Weights of a small GPT-style language model, trained from scratch on English Wikipedia.
Size: width 96, 3 heads of 32, MLP 384 squared ReLU, vocabulary 16384, 4.92M parameters.
Architecture: RMSNorm before each block, rotary positions.
Training: a variant of Muon for these matrices, 94M tokens, 5847 steps.
Each number is 500 + 25 x the weight over the matrix's rms, rounded and kept within 0 to 999. Layers, rows and columns count from 0. Numbers have three digits each.

# layer 12 MLP up, 384x96, rms 0.18, rows 358-383, columns 0-95
470516472489533516473508535546498485504537523461514501533530503499443505476504536532475480533514459510520509506476498508481488500500500494517523500440470480448511481501491533491497527459523459503500477508524515516510548476521542511486481507495456485439519505475521482511508534473461492472
480506488522505503468509500504476556454445483479496519460515547465479505484499505497499507479466523510523529498520480502484474503509435484475482503469487518473489525513509523508454521488493473527499460470548495466453460523504506518521509539482527504512519475540525528508486497507501460487
511475503507533486518480506448453474465470483479483471531453482509470526537467491524500515483538523563473525501451508551482529482493472524456536445484516524524492523500533469462479493530510502481521486505506518528447481519526504504546526487511524486502465535514427481538517494509496504503
507506477515515489506512498487549505499499523551480500494493549502535517509490512515526505490492484505527486540489518476497503483523515490526489473470474501503503483517516523457443446495530540540462498472458515524470481450504490466500476484508497502507486489495514539523495524496494534448
538488481493507494521519519450503488525529521510513480499479511510521485463489510459512504493510480503513483492502518504514471445497476505521519492514516483483494494471484483498517480505459584495459507559453502511539490527491498550531521500480474508520469501472503517529513475470545495495
516492480539473528493520471487458447488474503472522505512495528513488503499459446500491520472467487530499515456498474467467497494518518521494505482521440527498512536515543458477492544460500503504510472475516528507527505504503483499468483515541494500469485543421517490508479546521470493474
557466486474477479536523503516466516473469507454590482472496475481543512521518484543466500486522516479494491503489522502505432516498469504536475498466468460513496540486518501529546535453503542494544534520509542497515470521528455511567483458476506459507514513454498492476502469491539511498
542551501460506549529497470484466468503459478539521518530477479512473474542469510547491544477505534514513498520506494508518489519484508487478482534531521576519472480483510515465471522475428493524539534499525501477468499517547476481479515526499515496541485497489496509481488472461501511516
511504500529494538488510517527487496465527523479503500533523489532499484492482507463481496487502499533528502505476473471520496435507532517537426505542525530492528534496490465520512483510472501494452466484498485535551511509484515529532446544552434531483470470489528521533483532495505475508
478488491486554533511487512500498451477482563504499500495520475517489518567549488469534467463507476513512490486499469563459497513534547495486488494511496504510560477496501550515540497490438472476477492482492478502485533546509508510513507501458514507492520535476511520483482531464504492496
483490477496471486535477524516481519483476508486513508521501502491446513494486498542494533474499537469502530548469484510464529483493512465467500470466499476508501504509491499498529489499488478510551474510477533434491520470528466499566515524499468532499510501514502478519502459465524486509
495506471507486546534516522509498520482486533499498454511477504472521507477524456494503503514502529510517527524470525536493526512443512526473480506485461548490490503476493480539505473539467500460487522532499494502458516488488531475498539524511503488527512479516497482469504480489509486514
471509506464513522499487477518522501485486502460505493535532511531493504473508504483430503490520479494497543533470487535551532511488467463499517518527522512497493498492487514466511502493502503499495484496466493454494532492521542490478481433546522508524485489464500510489500487472532480506
530505492484539495533497466507461482454497513509458473488485477507532503493494488505484492468515530538571547485533499490495462528508474527495507555503516517531513522503508475488513532479563493507495540481498499505525493501509481499507532504514505482505504500493494521448516519475523490496
519470453520519455480525479465495509503518457500472516519522483490490456488524481462475471483492467490524519487464505469469444485513483519497515523518493506513507492437517527500506475510478475494516509495474503489485492503502523540546526502467506468489474486515478473493504467502464525462
513505536483486477519538508488514513498504516500545512511471504501518447504485520471497538465522522478541515503512494470518535496500509511540493510524515495492499512492462488523466518492496527497497514489469523473521508491478486515504440534463500483496534490540472515465540493469534506507
487486510490487484516486454477484499490490505532481519537546466483522506497488470487497461441497507539512480489527511506512470470461492487566486482514496519474545504471514474511528497491496502535488454533505530527506494524488507502504480517499476517545499520516504491509542503512458465469
466510496498522490517502497483536527505473443496493525501532493490511544528502489512509476463510484500538454520533515519519523471498521499523492510504525525510501501480516531521461465486522438501475513529490460494467504529530501487488499496466526513522518491498526476451494514471533459502
492542528507478481498509486461487486515482486521512486512518522516504508480525480498516505509476488460508513501520522521500494521488502509486488494477526494504470544445524462474492488464528518496477494494465509491463506484510480500531475502500444534467466527512522485481501528488502504501
497484491467496481551491467511516508505529500425518477511486490485537511491510494517524470497504503501500473471474496538521495498528456516487507494478481512523470458441534494499500504469542523541459454481481484510501486494501474493514488492501495462505488476500494510485428497510506507480
553483465498519473514516468498476484511511492497528435466513515529505513499466506548470522475542527478500514477520454475476461506445510493523523488448472482477483554487518511520506519482496461489522551505533500482502505513493520538551485520445514467474496512481526536490530525492514511468
498498525476506495467530469498501518485523503464485528506470527469504494498516470511509505463490518527499506514515554483470470491522495495512469508507521452501504461469512510427424499473512528491501500526509470501481559480489487507492506498515518495499544482505494505452511461504499511485
482512487529510466484508515474461541491530498499498484495503476475507496523504476505534536493480508492497489519493516525515504457497523527514515508467478473512525496471511503540498497529452501480505492521494529496522498495502478523497503472472496500497480518479517459494448492496501499514
509488469501488477551497494489498544484470486539532511472495493492525486478490508469531469495545560529540482501456485476528497477494482486470457515510533488511539494535489470502500475442481515490492521506506517540511468513518478517541538510486491513541494461519530529531531509500493521509
502505521488504492508478475496488483453480509516505432509480512496514520447549481509520476520488493479522460532501509521471512486461524490463502525486528519457526469475503498494485482505513512557523492476521493535529498562504444505550517475474500533525442512479494509517493475479553514509
466507519524547506458493519457473528451468543470477539487463494461538554505491514472527498518525514516450520503479500467474543477461500530467512538484502489522451494464531492506491520414503551515476500468501526502456534494515511501477528487525460480472537471500488496516512448515519492475